{
  "n_layer": 9,
  "d_model": 512,
  "n_head": 8,
  "n_kv_head": 8,
  "head_dim": 64,
  "d_mlp": 4096,
  "vocab_size": 32768,
  "activation": "tanh_gelu",
  "norm": "layernorm",
  "norm_place": "pre",
  "norm_eps": 1e-05,
  "positions": "learned",
  "qk_norm": true,
  "attn_scale": 0.125,
  "bias": "qkv",
  "tie_embeddings": true,
  "parallel_block": false,
  "init": "normal",
  "init_std_qkv": 0.0168,
  "init_std_o": 0.00395,
  "init_std_up": 0.0168,
  "init_std_down": 0.00395,
  "optimizer": "soap_variant",
  "lr": 0.00701,
  "beta1": 0.95,
  "beta2": 0.98,
  "weight_decay": 0.043,
  "lr_head": 0.00473,
  "warmup_steps": 60,
  "schedule": "wsd",
  "decay_fraction": 1.0,
  "decay_shape": "linear",
  "final_lr_fraction": 0.0,
  "batch_tokens": 131072,
  "seq_len": 2048,
  "doc_mask": true,
  "z_loss": 1e-05,
  "train_tokens": 511700000,
  "steps": 3904,
  "dataset": "wikipedia_en"
}
Each number is 500 + 40 x the weight over its row's rms, rounded and kept within 0 to 999. Layers, rows and columns count from 0. Numbers have three digits each. The size before them is the row's rms in percent of the matrix's.

# up: layer 6 MLP up, 4096x512, rms 0.174, rows 3269-3321, columns 0-127
# down: layer 6 MLP down (transposed), 4096x512, rms 0.186, rows 3269-3320, columns 0-127
up3269 098:575504505498424455592443520498555522462532480453516487508502461453565465512543497548490444521490441446530522513535469502514464489427475544475454483505491488509547494492516477498471571468516469414509497420538483523578429541502540542528467459533486519444422473550471543537475590541468527538439513536401517471520469523458511540484505536484411399505484502508495520450465521516518520479437
down3269 097:512468436537451521539520497468546514479529458494505532506475447474525520422500467466481500516451524486509465522519583421565434484544499494533483552505499515543493485389545462491488471539511493499452462415433444490482466537455497472453514530539552504499494429517455518417494532491519432504510525503462584482601472476495545486524493475534504501499508453537485480477467504470450452504563
up3270 089:537471444485499520486484474507501520506517488501558549520512508435565562507542497459400469550535504523510495465462562511509448487520474494546494483539495467432477543449494539503586564466424532488500429498528502532491572466526521558505439394525478543524496518492501424486519429470502449545502588518473460517471531432446517560532432452508485537573479465516539488425492542503471496497506
down3270 093:524519484359534446480487455484509541554529485522488485516411519526446479511544481520530492471435556504520519561547474534497471522550430493435517472495493506452529497521495575517539558506546483515526571475502509496512594451512493470444555475540453470477492502502503548491467481578524406443448520454425427432526500518496584472516483486509475494475504478545498513541532498462517444533461
up3271 100:566524453509485510604533542472529436504492469511465537482459477495492466634409512460450523453473562501540499520446477473535459499490532516498558529603537529516446503504518456540449506454495475592496452494502525444528492513544444463505530498493507512593536516473563444503465517524520489531551437550419503542516516457498485533480497588481503455509441514473517516513500536575560480517495
down3271 104:537474422611442485517544474526496440534496476513459577565543453492511469494472472485500497503474529466494484475539500486532445505504481492487497486631527515452463566509480525498486487511466534543528485508473514526567544517488494557516522532557490523540573538450489477482516549457561463454558497518505460483622490459458498541476510566521445440510486514465503547445500505490515525454485
up3272 091:508498513510507497546512523469560528517535524452492522476569479545470500437455497483589573558490558497532472557523490442523465523508430492485408528505469591410528504527479492545466520516494510542509518486491481568458403472526481548518519515528498473582466522489525464482459552505516537465473552511509495485482516419526472557506487512486445485468457480505444483452483518454549482579430
down3272 095:485448463508463523488560502519532510541469528477469472510475525582558586506550521529424450572458511558476504477497505528473476486431432474504450426547449510549484521483489522445494488450468544428543498550538494538487469405509458529538552505480492553476502479493491467586495472477511448541464567430491552461529478484453548503533453474437475386463489532533522510566539511520501546449548
up3273 111:398461561499528516507465511447463521530505526484511427496566516477460471468408470487473450506459482404619454465490560508550563528475496538530426505454469581466461472421543411523418505439399503488488488488472513481507558538535487465451471440521546490501495419501504514535519444484570542558480544566525525529443519425577502549526481469473502553481516511509476475554495508562479417505494
down3273 106:561508504488465448476512469538519548496493507535443424474525512446518522494555545468487467499489497477498413492463441502479428558547480482438450525466558420417511514479432510493532476484542540433566446473491496525512470523522487539529418515537470486526482557467521458439475468516454470445474558487529465476485493558459490450530543461482498475524468484474500552508581421429430478509513
up3274 095:436501445488453466490456519539477544496470545468549506523466486410510490525442461508529452443479485531477451520535520592558516547490474568510529430516506506487507471555485500485516502501448530571512494491502552419383518555466550486522483541523519477459473426543507492495445523509443460530537507475508476475485500457557470517494477511431547497574499482476501487496445503450483492472539
down3274 093:506548550549417554542497482534460456486486406554548501516493546492521557483500527502492514484507471434473462466566513488491547430534557410483546534499459509497502493462493519561505494455582581529475480500492460588512480526486538455536522468544523486437468489496498501499468528486540523445544495499532544496515539519506594465526534490602507502496464509525494481495531486455465490524539
up3275 094:509497534525506532545494462501578539548499511464506512489495538466481522489532523490519471480531539530505518481476498432498485499607500520596539457489541391481497525475570468530467543500489520487463500467472530439531449488594493496589570479485535461412472522517566528475489481508528486466518482435477436433518496511487462537476417483484498500490450516521510521504500577560517537517469
down3275 097:493513409519511516483488466502491529454491439484432495555458502550525516531522474510546486422488545566450563469535504505600477484496526553494390503551505479491528536488540506516536497534571575510488443520483462508426514521398625447479411445546487491535512538509525438525484576483575541520556495545470507524465517501543524517529445515491458541483513547472437502457498483518500486450498
up3276 098:516485573485463412488487517546463452465450536511492517499470468446460466580462526481533463471508539487460523464496455504490475451546447549460476515477547592492511367448523522539470492576443511538497496428500527598507432477504446503534549531545537437443509552517456499506436541480409440471508471529438506570450456490492511483518526524476499539430469519585552511533540479539490449545577
down3276 098:497495462444468545558499483461521511440528486525427523436486492423516395532553493439548482490498465520517493494503564480423560541411536467451510507548565434508464453472515473509482527525482562495463488558488493515557466577527498504493584456471506510472464527547487507522550440512597478537458517536453562507461460484529464514513485530517528532537511524504504407545553433475470506416439
up3277 095:439449493427565451590461442575501396608435469550531531484522589546464513515516496526513501479518518493564465472456507496434487454441481475497529532497532491460524476518425503410548512409436543512438555499476514472515477498477549474476415473401496534502501499496561529506469531447531509555507516464456466501521540479496492525499476477436593524502479550484455566511554522558480507540461
down3277 097:501511491491489471478470511497505539543518577424521468518519540542488527493530513522489452520375532497534516559548587557455525557553475528450525546449499543502477510513525537525502506526500531570490430523480520450480551451509531534429412584567496394538492474423452444508505540547551505476587465477598501508463503476508476501446497476499492503457534567481463540543469516553472453527521
up3278 101:509469571536501501517475498521461419543473424523450469530485455506501539463487433523535550536515464578530529467549478460401459481579490470461598597461476473534457478494462454569448532481441542449470515536386473498523490457486511491461453492464553574501501590523450478440472560496466471493504562460463423519539482545464569475553491488445437559469465459449457527512492460468524453536520
down3278 100:578500577482477477413516431501502470451486452423578599510502492517478552455520549457551503526520445507474468456476564517532543417560461456514523449490504499468578497558480455458437564521503525494540510475457544484468517570475442505495528514463500512469439493515520461486529522505539489494407522459478599485468590505482524482460448545501495556529550461518484463493470501508495512519450
up3279 092:507430419522506507571479508508523491553477540507534484501449534449548490585564527463472540531491515529466464420488492490459450492512484456515437503498548510471529558475436468542535423549506532474504513487399442543506490457514451373462477546491512541498422545556447489522498530508488451505446490562519508538415466527426471534489460584539450486505494558582521478530505480530541487495528
down3279 098:564468480543541479488466512459464476509531553493427462554470447514507437553530454513517562506522494500483476463487430562503525481440528453488449486483526502467465482474532530556484446547392498589462473511433509498473517512481384474540458523469542489501522482499431457526512515515544513488476532527579585525533543470474490498520530499450491495466483550442499555508493463475577552524400
up3280 107:457479540553532485557505501412457482584506515514545540498516555561561505404457483502489568465438550470529506454506461508527520491509524521494514477462482491472471462546510512516453540455511497572570509442462414454478488459483468526479484508468498544477514521572500467436512560507456504559439500491480518547439503504492555488400489516472553430437541471497450500482512489552497453533488
down3280 111:510472433505488433532504454512504519498459412577498550462524502592469451509484558499493480507521535634495466494521474519499452465547532516550559473482534529465506416522468470469486441460492549464518450503441537545474524404497489493470459506484501507396477467567542505510523495504484493476550499476497511521557518502474512476504536448517523532464484508459548507493481489465471509503455
up3281 095:547517471546510525606453561543477466417521512526496488560523460471536450451486551503573512519511490483546578493546477548581558462467554457566439526567537452519495482497537590580512497513503482495524520502491478443449466517464517447484479489478446453477458503539520534586567471530393469471518559444462530557522482493507534614503442536512455549514569508516562483524415467541534524521470
down3281 098:532502486444545463506484550480534489551522452467496590452456481483458450514476504487519506500485533494482506468479524520479504491477466451481421546459496533437484549430533499551516451459518472505386497563445522508486448466489575536431475496477449473506492494485533467542432442468562466513416499577509488456522451517543517458420521576550542500468494449456461479473548477487477500471501
up3282 090:503504526433499452488554418513529509579450412436485488507506546515496545469418530577538441513425511438516540461478495535440524553512530551439463459494400417557555464521561495469484464562430456491509529493552467508494504518478445530529523511490626568520451449508487488529518552474463499574504514458565485522477462410559458485550508510480513470510514510466492492502524526472642506504514
down3282 093:505482496474483477503466484461498540421608529542531537457530464488471437486449519549547506458504461530498550399432584525474466475533433401492491499475481515417467531484452452498548549501507472447495529408546562417521454469525465520556489459458462479479480485534495461502523489493525487543443494487498449494529481524485527534491551475509487529459564551463482481488435502480497437492535
up3283 095:558491471464444522552526492540480513519460457629450495537457533482495545465511586429534518557450507445500414517459486442477575467559537484435529447563514454492550508460499506541539542464526470534512522487557493502469563526499458528466489554534533484512530547536488456603461532501482521486494456409482483568527535470484477506571465501516495525500488433514510517487502473465551482496516
down3283 095:431521557535489403482432484502487415516476487540437413467516482560557496515494581479452472500429506535453427445503540539508546450583527518431463433468464459465397453482489493508528483536557539534556518562519413485468480475524445505501509497455456455501511500461538492517594509481419507603517529503495494444474493518484471505524493557492505467519546518487556462490492448505488480474483
up3284 097:423467421423503511531491469580459474568476471432505428508520513509513466502511469469446468551561556452470524473458504449500554534447614519434535470513577431558462445448522474430457519464510467499569478499501539502501503439441504468528472498456519590546454537570456620476552556459528535570489478496504527473453480533483516544492490479462499501483500468475505439497466471479496517486461
down3284 098:442582492492544458448537501445522515565522467558450495518553453511561531518443497497473495487481442504518491485486484458542481500519568488389537491474535434475549578522501398501489455477449443517518494432406452498568520589470616577425454453506544544538502603551502514467468505468538427532487498514526483477501587482416510435582514458520535503402532535518482499571506499448532596542453
up3285 090:528489424529523516461467397495527493561518423460555492464514536506524528468458526429599515515517491457509500418557461538463587470529539503591502443517506491462505460458561485502465437521531470507584536513480446526502479456486506475525540513568441453583406561437523469527582471527471509544491530513534469504477484547520489515524527457577507525494536512539546432454471527465520509538517
down3285 095:508473551528538552484527470446517521497508481496552434503595533530523506526425518537466542552520541530521490498499480478512476506511496474476495450454486476527504506520553511538474473482469510515526482416479540448406530504430496502509562543533562539559482470525453538560483507484445542499618517464464567568496521496521435506465524472516489478498382518493431509540498386490510495453527
up3286 102:531461510486503487454451448511485426489556479503503526489482559479512539498444510550515496499493506452508502458538532479527478489479466604413526480469440470521513489486467522463518491441530550533514492429518504510557469446471472538451567461510513575490513560493473526430510469510457504492450493521461509501464508522457491444488453505528452507527586536533454457450507458480562461519526
down3286 098:444546543517493498437541522572439481531420560458492527450444528476464459501450417459441418472441596497514502434575556465540480505531517483433530471546553526490497519467485547527481514515490534447489499433498556513503501498541465460552463519491567430543512444545538518493526405510564495541496463489481521424458454502473570403505552532487481510449542482480525534486525541484540502435405
up3287 100:460507520549516554523428475489525470428511434523517428547540475515538536500432558468511516507512509526447483489503483521445573519455537544545514485518517463519462573427551436533406521425493569540507505518526543424515518502518513493506498488465530495544507503492382436510480508469522527422504424498551466492537558464468542544580513507470530450536474492459436524565479579476503552507473
down3287 094:468509472480378393507549491445524499479511517551432539484491489507451484474490497538523483463539523527525487419512463547500499502485411510503522475539508506460467518528496468445566402490515461502584447514490464462411524454451482485483521489484571450527503591468529454481476554533525527534512548465447526509458548480474498509495405572524433491463598500527507541503509553498503482510527
up3288 099:558499476481484508502487555527458536500484530532492540491484394509463489466518478485475463462509454463454496522514454466476525499550508510435459472556513502561497554507498506474502472495527538469441410531509516559556576426481526513496458511512415450462499489457461464538466522502510501445469542612524466463358485414483543500552503561556536456492554517532538400477551499513537467490417
down3288 099:512503577525520511523453487504435514515451537496531432445494541544564485493540440473546515463496420516504546368521445520465596483465462558534506506541468517505521432473508470543467540482484535473466513499452483445479485481531545493494527429518475565483477533529493458483444505540536493500484453488481461505513482487405511588498441450468498498523502509508531513528427514505485419558514
up3289 100:489516554506557411450451558526505490478543542517530500493569467504508466529478489541435485483531457500599487438462550529538528473502470462540475514436531523438522489453549446530512529503498552449452508436504485531545374466416456501490547558552446485596510459448495462440479485502516503481541539382494452591504506549520470559491443500533513587500448511532476535452589477513517514447527
down3289 089:518577531471424519532441453483414508559481453523531512572507536513463511497501601527491497428434479513432458546565483651517429537454492589469490504504456563549577561542465503470449507486572514507503503528538523511504481526522482499501527506539473510553482452441448484496532540489526443512493497467529455429432524514560446549464546436499519482494525493569525489517438488517482516464475
up3290 094:485481533436493539461493496431524486503518448512526453503565521570543453447486429459493582566545511501500455485550487532516465456471418497499539580541475553456548524520516493466507474535539538493513513484446492497607486475480493519543448511564500482479568495501510544482575473518446471554552493478506566554569555469550526466514493469467443460489521580518608482483434482521460515517531
down3290 101:443442519489514521546595436514534460506491505555512414529461472476461537470494546426487442472527478462549513520520531541481471541529526559381461530508480549489503474528486483513479511447557476486486485519452468521454575431460528464574495485550467467504463529502502496555494523468513374549538507495493493593453498555484540467486449527511447447492443524512520524498458482550440531476495
up3291 098:573514545475485483427513551563575521531489478461390502473520517484448528521550467484517470481561491522495571504551534519515559460429507487494476528521532528473496453547581491494452506555481542448487487498477503458464504474442552547506543536540467475489424494521456540486519438534500582473471451507482489545531562475453433410508490557544431462490524469490454503476540450457525567517481
down3291 105:471488545550562535464466439469491577540518484430468516409509507506467570531487448583509541459439517513510471504505498485452490557514536517477501513544523474404454496508499457496470521542527506496534451452514508572546495521518523473534525516476467532561537494517515488572565580431515452474514456508540466496472474521508520471542496480487487439488470518498566411568430545510515548516496
up3292 095:435465431496502483524587555470522542475499434489525473500560489577465551494475441536528545522482503477399474448522502546434439472577424518475532504495483500528499452526531579480519423433554481487488498552498502560423398507410566535548446441589471483483506586541579490511472448512445444495494526519519557478569493513555523523454553484518528535515525496530501489515520464582471512530529
down3292 105:588450513499474520469496382482498480533537558458530487557467477493481530504501526511565533500472478473513550481459444475451455572447515394485461411470472522469549532478524529551472526495526571420545469490473476521515540524469491510499468473494532521516502512476495466581471488531466550476543540450414522464551494471541542515561541497464555439487484431539519492550529593539565548486455
up3293 102:531484480488593510545519524539502488551496482498464473469527470544513411445494496480407488471517516546563544510469443525525491573523472483528526439493502571443521533513491529492475402502476504536457460489597520479459511483554449564500429556532504511538464457477504489512542514491501528509496586488526562519449513502449517531510547566505476632418493487537492463479569506517497450498487
down3293 096:495546485496511478452479489440528535537496514465458446444507515499492492555471526538475517503482568506542457526484475548484490409500437576532493523539529436560415445474531549519526479455525504456467477472425464487554498516457548464456482557472461431505417493485454479493561523499530542516542530459441461411439470476446524525462505521526434523578493482475469491462441484384471424506503
up3294 100:513497586544480451572543520512551516484549558532405435483514470501471505509485461485492523490493518459525426442538477447465490472508536456455505515500533452461477480509544490457492533472491475500472456529488483558416547462429493526497510378469554531507533492474533535522529491441467426489526527455533538479471450515480507433498497525520542476551462446490408481461508509484484559481501
down3294 094:481415487514484459508481452446505444497468526492522552494512482528524518456497501395473521466524504521410498534525480424502515530491502491512509583516516513543467477455532512550526467526521557474527450473517526449498425475469537422482585476449561515475515500486562512515552437517519501507534525415466513493532434521555524467432498558470515422459477419459519603454532489521510543533523
up3295 122:441435633464491469526518579515491493563541402566470509494517530531479548550600491460481560478513445455572369441465430510511503466505525449512575524491603498497458517502494532542503436488514488521472502450530565516505518502500481458535544501467481503503460510519522479547503471553515473531573426477610581532579458534456486534541488519498497479526481554495461570551499567479590510517443
down3295 113:511530517464461501563567511580509560528539438584612474544538545522525462549602431420507498522562486519556471500495461463428429463492512488478503476558465426536523475506590501504490443587503483533506469607529510501537543521475532479476454471518517468550531501480484490501492457513485555487463480529568514473495510523451443475532538526467542546461485482501493566447560469457507509461440
up3296 101:517492461516543486506502517488376480468501509451496441533530456480552544461486504467494492468533461523479526510523569478497535496439509470452512492464509483528488514500478494465532497577489444549566477422485442552575531492486551481477447538488513550508586413498524429549527473502465477516538530448460567474420503500469497426489440416485492515481458540523500458487566465472485496497467
down3296 097:468480435491513577541440560551430511482467490524465424496508613466499470547520498541461488568531435551491590412424485518493511533487427522498528518542450469474546510491547451573521453440480493463453421480548470520468531537476505527465519529498549486511543498477449553528504491514530477512387523509500494541458532547481450482542478537589474496521503533448423469463525495471490462542529
up3297 104:502470498421496540559509520536453446452507538558410481519461517507457520462460439528582491513457496526488467542481563448508491482472521442474473466507497518480456493472498525464490453519480507514450582497497523494504469496583496481486483526431506478369504482566503484551520487446514516499498475577557488463623488520478496424501509495517501490513501465545449407483450497508594506535484
down3297 096:542501512497518533510458459504509501492488427461506522462460525531499508487533430554472516490411492491489525499527493496507573484427495490436475531510478473470554450498550506489498480480504487532569507474475486505442553547477470513510523447463535447478511548458472497588482539454447491506481498475467410584496506566561521510517432451612485485524483531479526545496415492504493492475502
up3298 106:541505512522501477455467461503505522495501429510581500536517503498493469551477473544475526529469467533432455470513500473522525449479490517525439540570454478528499520464459467532511501426454509434521482512416482513607459528437458588441455427439475488530431465465492460538542505486489557463505567499479456506551491474462484431475437522431402528533490499490561554559477474580455465490494
down3298 094:461596484501434503434507559483499418544486537498435505454482516421504558506507545567531515453541465514511492505468439524555530502560532489399573501446508505487530411551542490477543490532515574493508541540504453497528501543541471471498564514496577485455452525509557546474483528509459463463511457522518560501517500488486584518566438450467564441563545523515429480536546486409536426565441
up3299 097:519465511476460532508537503496524490534503537525550439504491483464525498564407502473508491425506529466480452496516472431545530544524477438529452481463485526522464453456454571526473472447531531540478452580551474477503497437495430493558514458455485493549478500436456456512462489556502475494482496490501492426647536465512454529467498488483493525460455516491420522538520522416513383491498
down3299 098:428485553593551515460458414470427579477444458554483467484506455547515388505488474497572532546443461520507461502504511563473446514509478512467508486494495521520510493501555424490493533497482482529457494538467448518493454493506442498431565514565426479520481503491466437446544473475490496508467501428517456431549508522443437479499485544533503544492483551542579528498534468536442534470563
up3300 103:530505494499438495440522483480489486554507468452471482539448450459580523452453410502525493470547489471454471425521587455457395548490490558542532478565533528510557464505478541531479512511494485484415487505497481469437511460529559585467504472510532441504533504548437485474518432468515461504487538474543542507492494467574499490511553470548509477521586532492516482495550503539477482541440
down3300 109:561497444494526503511474502531527569488543493495525544472513478478533512495495474515477505575530449553508450474447478515501477538517530549488507448517542504477451496537511592498489428533509529593446466540573564463487508486576521460518533482499462497471510511496517453487527531527473428555525497492548504370523483470490476440546518530492479497493542541465500526506490449528425457503498
up3301 098:481447477419505469448549475448510516591433569570530437496513472485459530558460481472496586584502519501414531531538443492500508493493493503574467461473438494479513519500438506524465394479431448473534513495478527466491583522514457596440511450501482553478480484551481518494475498498479578533469484560497468589549512516507508487544468580549415569547495519557524541472461503484421467524515
down3301 100:598473495465489481472448481543473474502541500516355450480481435486519597502557524513482526474515499501429529435527520455519515524523516503537532475500486494441445520489452518494455471514514504513500513488492559439539445459481561485525523493540561467488515500511523499583480481509534404470522541457461558479513470544538435457519504450532526579459454483474542545495524568499493487557509
up3302 097:449549553568522498493473480541440480565474508426521473494465505497562479493479503519398511570472495490464458556514441514511526524574562501548545565522524503512470445564478568527469503482532598569541458495533470534554492504539491482494590494426452492465521487460529479523510455533448513405527522541471485449441511512547481443469525501519485432532500444479486470520492562470528460572572
down3302 101:464485515451456488508464543511522528492481493472442502526499478427542442487507501487399512588505528459434483482517484529470457539535514495473504536489498449499547497441497516460561429446487471470492484492522447543499416496478531484500469457524489511551466495533544496549470461429525489509514445419487485484539504550475490433498607499465531449530497532519501459514597554512540467549530
up3303 105:489451453485539477551505468521520524598527548416548542534490536482444536517484472422572545479570597483440533448543564534465446514493541540510543479529431577447466478486516555428468509445476527502521571507510422442470444470529469525531428522465458569479455486448513430531474433493499484552475531526487463469473485477546496458477480508446503470508494445513471512553508487494540571563530
down3303 098:505474513481454468439531483482482423551482451536536480568473474566569532561555497505527547494495430482493513533539422431504525530518514458544529562466567464539388439540473502511474438468563524531471479475507515530555506538503440484464477505520459501493478496519470480495520467439536439517429502520542524492548464598545504447558497530421576619459523562481491504516471431452501565534549
up3304 088:538548475515495448522498491542484503516485465554489495619558494538517476490474426515483535461501492485501479514486516540538451461530475451544538579508511546496484490513469508541443501508431449529506584506504503518505509546522453491529519516480558522488497564535490505497504516439544502496419494429518526531450436557563539436527483417509495471513573431509541501489497513420502506495519
down3304 096:546469511406500544505567497476506448541471494436529512477490503472530470495437413520462544520495499498502536522559481512503480533499491527491445503453490515513472547514533515410459526494476546521486527473479490456523480385463431494556491482474508497460436497469515543483515476427558479536512491547453529550416480495437489531501544502502521387451481531484499559483550482508434516519551
up3305 099:579512479489456494442534488584508527542435449530474497499498510483563512494478531577536466483556506531483512502525436504505487457517528506453435480443572498517514523509518571526558486561436475481484480508508463491551578456499447507572532511443488546488501438470539494522480457465533475515547507454434551524452452519539499488465487500466469485479426537513558487450457484486542415456544
down3305 098:475416555504484430492561492484476534424433538440539431534444460522502540472483405466465589502500499468505535513501430554462523575580490568459500451471554487533510490510503574479480544453495507562558505502528470521430487514439474480498504470484485527523497535502521496586532515570465503493456501526505502483477497478503558503517508471482476492487578521464444502502475478478433508501501
up3306 106:537471554533503451568550440562533480518425510576491499500506447521515508472459485501495433565530452500551501548475508509565449534530527527527428491540465490529524477476465530503470563499530570523499522465403513496461470473457556493540537457517510488491562543488558441523488433407545468422499494483495511497453483522450474501572440490598476568481454450510468494472474510525487467485493
down3306 106:519459474484451412515398495567500474511543440497454435484489542515422538508525442504466469496467530550519453449513484577527453503495459537529495509468494470422453487494521534559528546487518574500466410516471587601427495471529533465445534532473494461462494481557487417548519523480540511532535534559469495534519496510503492429526508503460509489455540510496466452554448493390570518517476
up3307 094:562524429473512431414426502503526551449470403540530457512485475505504472541496485466555482474572566531517489532455495450498506456402509565519479503546481519476535536503554425521417551530499521522513451529458488500561560409472489522535512501474470477457474525525493569536539420491591510415471580485474490490508467586441509469462476486517539488502497430521554427447595479536555512476594
down3307 099:478478510437525537489495562487515492569464476521490445523549478490562510416500480526487571484462513413514499508438475480605490538499541538418469462458499480523447449487556507494549476506511498508546550536532548437492493554474528534487433499402447518438498539512504496381543496484458567490476531487527490547463487534473531499462561486487488525505515508473499456474515487490433465508504
up3308 101:496552501504509518552491535453505513526468464450436541506495490559439556557457515577555522498528485442516503529554521467485571488520484525473546407487522488446510528484497512462439480540454597549522451503467436584551523480433538444490528524473415583611515592527488549505503546581501534538497480546532607552555498571434488556525496470543543433493539510476521508441481471482433513536452
down3308 103:462474468441449513552505513460506512411433486579503639504521552499438572493467488538528537513510484478631371473498540521530433458537499530539528571509572520503510463422509445458483506409456468558536456450506491485466518528538529531528468503499450479520474516505522590562547614516483546484535481470532473448498464507518534518511525501527519475540537500446481504510504502527471561499539
up3309 101:488498558593521521521451496492516486503485538513517549439542508511505499537392549487521545567519446501533459557508490505528562501482487466441534578537444500533565550431518376579572459507441500544547574546539454407496492501526533394506469516485503487465486513558497467461424478544531506519492506467517438478476465499481530474482507447519505516495484511507489513517516488523505535544492
down3309 098:486521534474528507443515484494536534503519524483395452578473480518483509526502491498456500618492517477574471508564545518560513579511547500574564559550527520515539454512512448519553430505516492540533555508488515471473497528510578434542548517584550465494593528520517470512530512516518485476497493457515492465538482580568506491552516525473511515502483512561441467433467502473514483533512
up3310 096:478409421568505496549552513544394482486512492510509509496570427551523475512517496439535488477433463447554505433508482499548547470467523511475485499456518455527483441515545515512540474503494504469498479474429528568486487559571564484467502477396476442518551418479488462542448495493434474459516500518504474414458425522477572527490504459485489470478518477457471560491403459514468562543485
down3310 098:517538486471578492558510473465446518544505517519508458539382548524473466442544502515472530509407461535505439523496493522539421489525552506478511505459588514547401469505561471443500502511558510431517487525519464514496488457540445527493462532530543497512550484512548490480518481462552452503563466505581486460542440451511538474513529458441600474547514468439513526521479588508480456498488
up3311 096:524479445527527460466443454585546530520456547467487530474477502517491521489474469478581535461409517491352517502503532478493539458550521509541534417528569524592490503515525534445522503496504514499549520435485538536440475533537490487464508509487495572474448527507503544523509455466448472517463464474535454444462496498518555530459443556500578493468498484479496503410485458546479584539454
down3311 104:511533513514534557547513529468481485491461527479470522545497520523489437559441508508497434481545539435521479479500504494562489574461546435502420503520457515497485503491448487482440522599484437484489481462492515538448549518395539494559482507515469522517493454539453513491409488526561425557531511464511471481514475582448493544508552502488527583571519475494473503433512528391469498485492
up3312 099:549456447554510492460457459478496493505513405497561454526470504447502569409511498540408548530437526476494466475565491461511518455474486468510557574498390537463555499612476483475537520512508534551486510475517516480459453452450487487488600483511492522458424490492556474487512483600462514511511519482479469530515491538480451550505492479506517478466532427481492493492436428500546472551519
down3312 096:423565476512462525527486444542470466488523557503518537504476482438480506532519505432466517472520517486458520507482495537427522395437449513491484451469457493529447518507520462494481509523433514497485455525503604431527438519465490480511580518478505559527512538469503481587492473487562502414439490538553531546473573424529543545507504477539472520567477471462449484438522483529514413467503
up3313 127:543579535544534411518494527495547569456505469523491536537439477478488460544479492526509398481520509465522578496450529526525543521505430500473543472471468508493513497468444515559475510551486421421473594487535506521513461558427549461486530517554465507509508445478473541561533564511510422448600470544497483476478538469516497556477528539507481514553475482523476428538531475481491497477506
down3313 119:493552544470440521553519489466490420485489483462505491510545492517583497528458515440498503553471544542506486497515492466466427470503419457513477466518474533501544487455432562494498553533530454460392446538497567514579512510460544514589539417431497484526471485558545417509602508513540533504525397513515520512500482510494553471552514537504538534518534531536541481406503472401526429443548
up3314 099:524483539458468451502580531568528530560430481554546484481462572491550472474492494561477500455507428468466483490523495497441442520526540555517483477516561436463395482524573464478420466509588536587520533570428507432527426500485534537514501467513492549481475502520535472504497459486519527457444499519477503495562467492491547465464533547527494525500593426442503507496540535463465478519478
down3314 104:509518502474404537519529516498501539501475543487518497521489469516429465488441498487411509471440530434535512474434536488494475544516470388500503530460475566576528492558501477437529547464559559512522447489564518460501437552453477542522511573509407554583486509489517510478525450457471484548540448520521521487465493490521477400476478512490578489454480512502494459414488558602506571524531
up3315 093:495539490469588552476481557582487512498517542459474427435520524444503388484495507492599492423487425538588567528469460554540492582461472496470430560467514507487465501475479518534547534454493490471529503496520466531516485475500524435529470518450516503489479447529507502515584485464456450530461511475430455482525482519515507485524462580498475524449497511522549469478486477517545517476486
down3315 091:564567545470500508516490489517517439552461534414535483509462478540501483493502495499460509384521522598499462525544497486495537545445511519547472546507467432517498460506389457503515539521472382491517478481550451499465528490483517475456516502545529384491547448483447517527537502501539480490500531551514552503483593509490480428438486496494547520445441544474513529520501503433498511519436
up3316 095:500472534457550510517474456545529498486531453399521473522452496460532585497439518421525545538487551520545574477432468460520455531525504513439440482549509527455550507535563523527512497496562401537547554475512475540547534530473401453549497488510513515552539482523622371452468466443559531513539453520511540531528523513460473547441495572591580497494467507521495458482438542528468422472469
down3316 098:489459454446460574546504467412588524466460482452503548533509497547513542458540444520519521533497497482497470488490443497498447575488482498506545458561533517460500510472487515511499505515461432551568525514508519461488523521539461492395495556448532408480497510562603540464486616444528454481509579500506433518506507431468577480569476429459522450449460485497486541500504407524553474557460
up3317 093:501505462481496469493519503494519492472433560530613501437470506504480533557500471557502481478481516489388487480489525462538559490544541503523594423472506468446607548511540508432511488488553517470413419575456473461507529494466527519513508513510471460549558502477496519505495498491551486523461437465458482484459553513533508523546501490546531522532488501480496417473510432530516507486473
down3317 098:524431481464571487508459467566490586531545517540503491491563484563531517505469512480495455514438491548523566495515480522568528455426491438487403480511536483483509457456469515510537553488537458539556523554488536561480522523529599502453447517517465518530538451448487490433426449509477474503474511484462478487528460482467518510492535517549551467479459503496494448464508480421547612565500
up3318 101:512416471490487478465479513496502508460530487476450495457502505480490452470599526524499512483418481540507376513546482499470515551485457502467531435531521549523589486481445447528509540407489529438527503492544465595551511452525584484520481519526463485532497568501493488455461503455475453508525490533544492514456489502499525584497506472494586492436493470501471475503521478529477423601495
down3318 094:496500443527489472543509398512461501475486469490519560493483477456518413467540485480518477519595533459498474482530502474459356555548616526525486447511511480464584476507528480584504483527487498483490473492474505552424493434499515530474444432512506510389467465416476525503507514509570552506407572519426482457508475502535471529471540582482497596424538473469420437451508534489474496497507
up3319 100:493489499547488480483512365494429501493489453513492545482488515615464503464535483488470540532543530414456498474499448541499511454460499454555477558469434451516509558519448535456466454510504521549527503480457505459593474454538488538513562470516477467502440463446560461435534534494467494481469500583474523471514525519481401541547484570539507492512482443508461486473517413498457493526425
down3319 104:522461480541556465502521534480454535447500519568460555548468547453484500471480573507496531447503530519487506506497417546444539511481514505524499491513521533494495525529472499528451498482477438479519528451549493508560431510466488530457557506534557514549537530546446551601488497518555476487480486435444497496491431529540497516443515480514520510548443486494518518479461498466504465463536
up3320 104:500491529486494509531466464447464487505434447484608484477463467505454540482535459491455535512439493468514524463439497519488411549453454522468434589482523492567447439489506508529543473452501470507544508528570528561511529533577532475508558523456489506520521530567602545492465498522494583509510524496428471533517537551557458550439518424488488566610442562539465462537491519431478517543492
down3320 110:527506508526494463497478471533471538540513413496497546566511469509491499508491521545504608495420488562511541547521508512554486524472468572452442568507504411590493517479622501561512479540493544497493517484492522598512447510526488537462476553484455487483523504560564463431502544562455455452451497478515444471549473546518487521436413520553464416484536475529535514557460500550471513479499
up3321 093:519529455468528493546405505503446516502528486514443551533516504529461494439550490505552455518544531519489515510448474548504474608434531443523426463424502530469489569516432478490501517443423495556442476498498461534535489479524506560565464504540524536565555432459495478497450529573450481534512508526482490518515505523526492517534554470535530510470491550465514484523513544550519537483458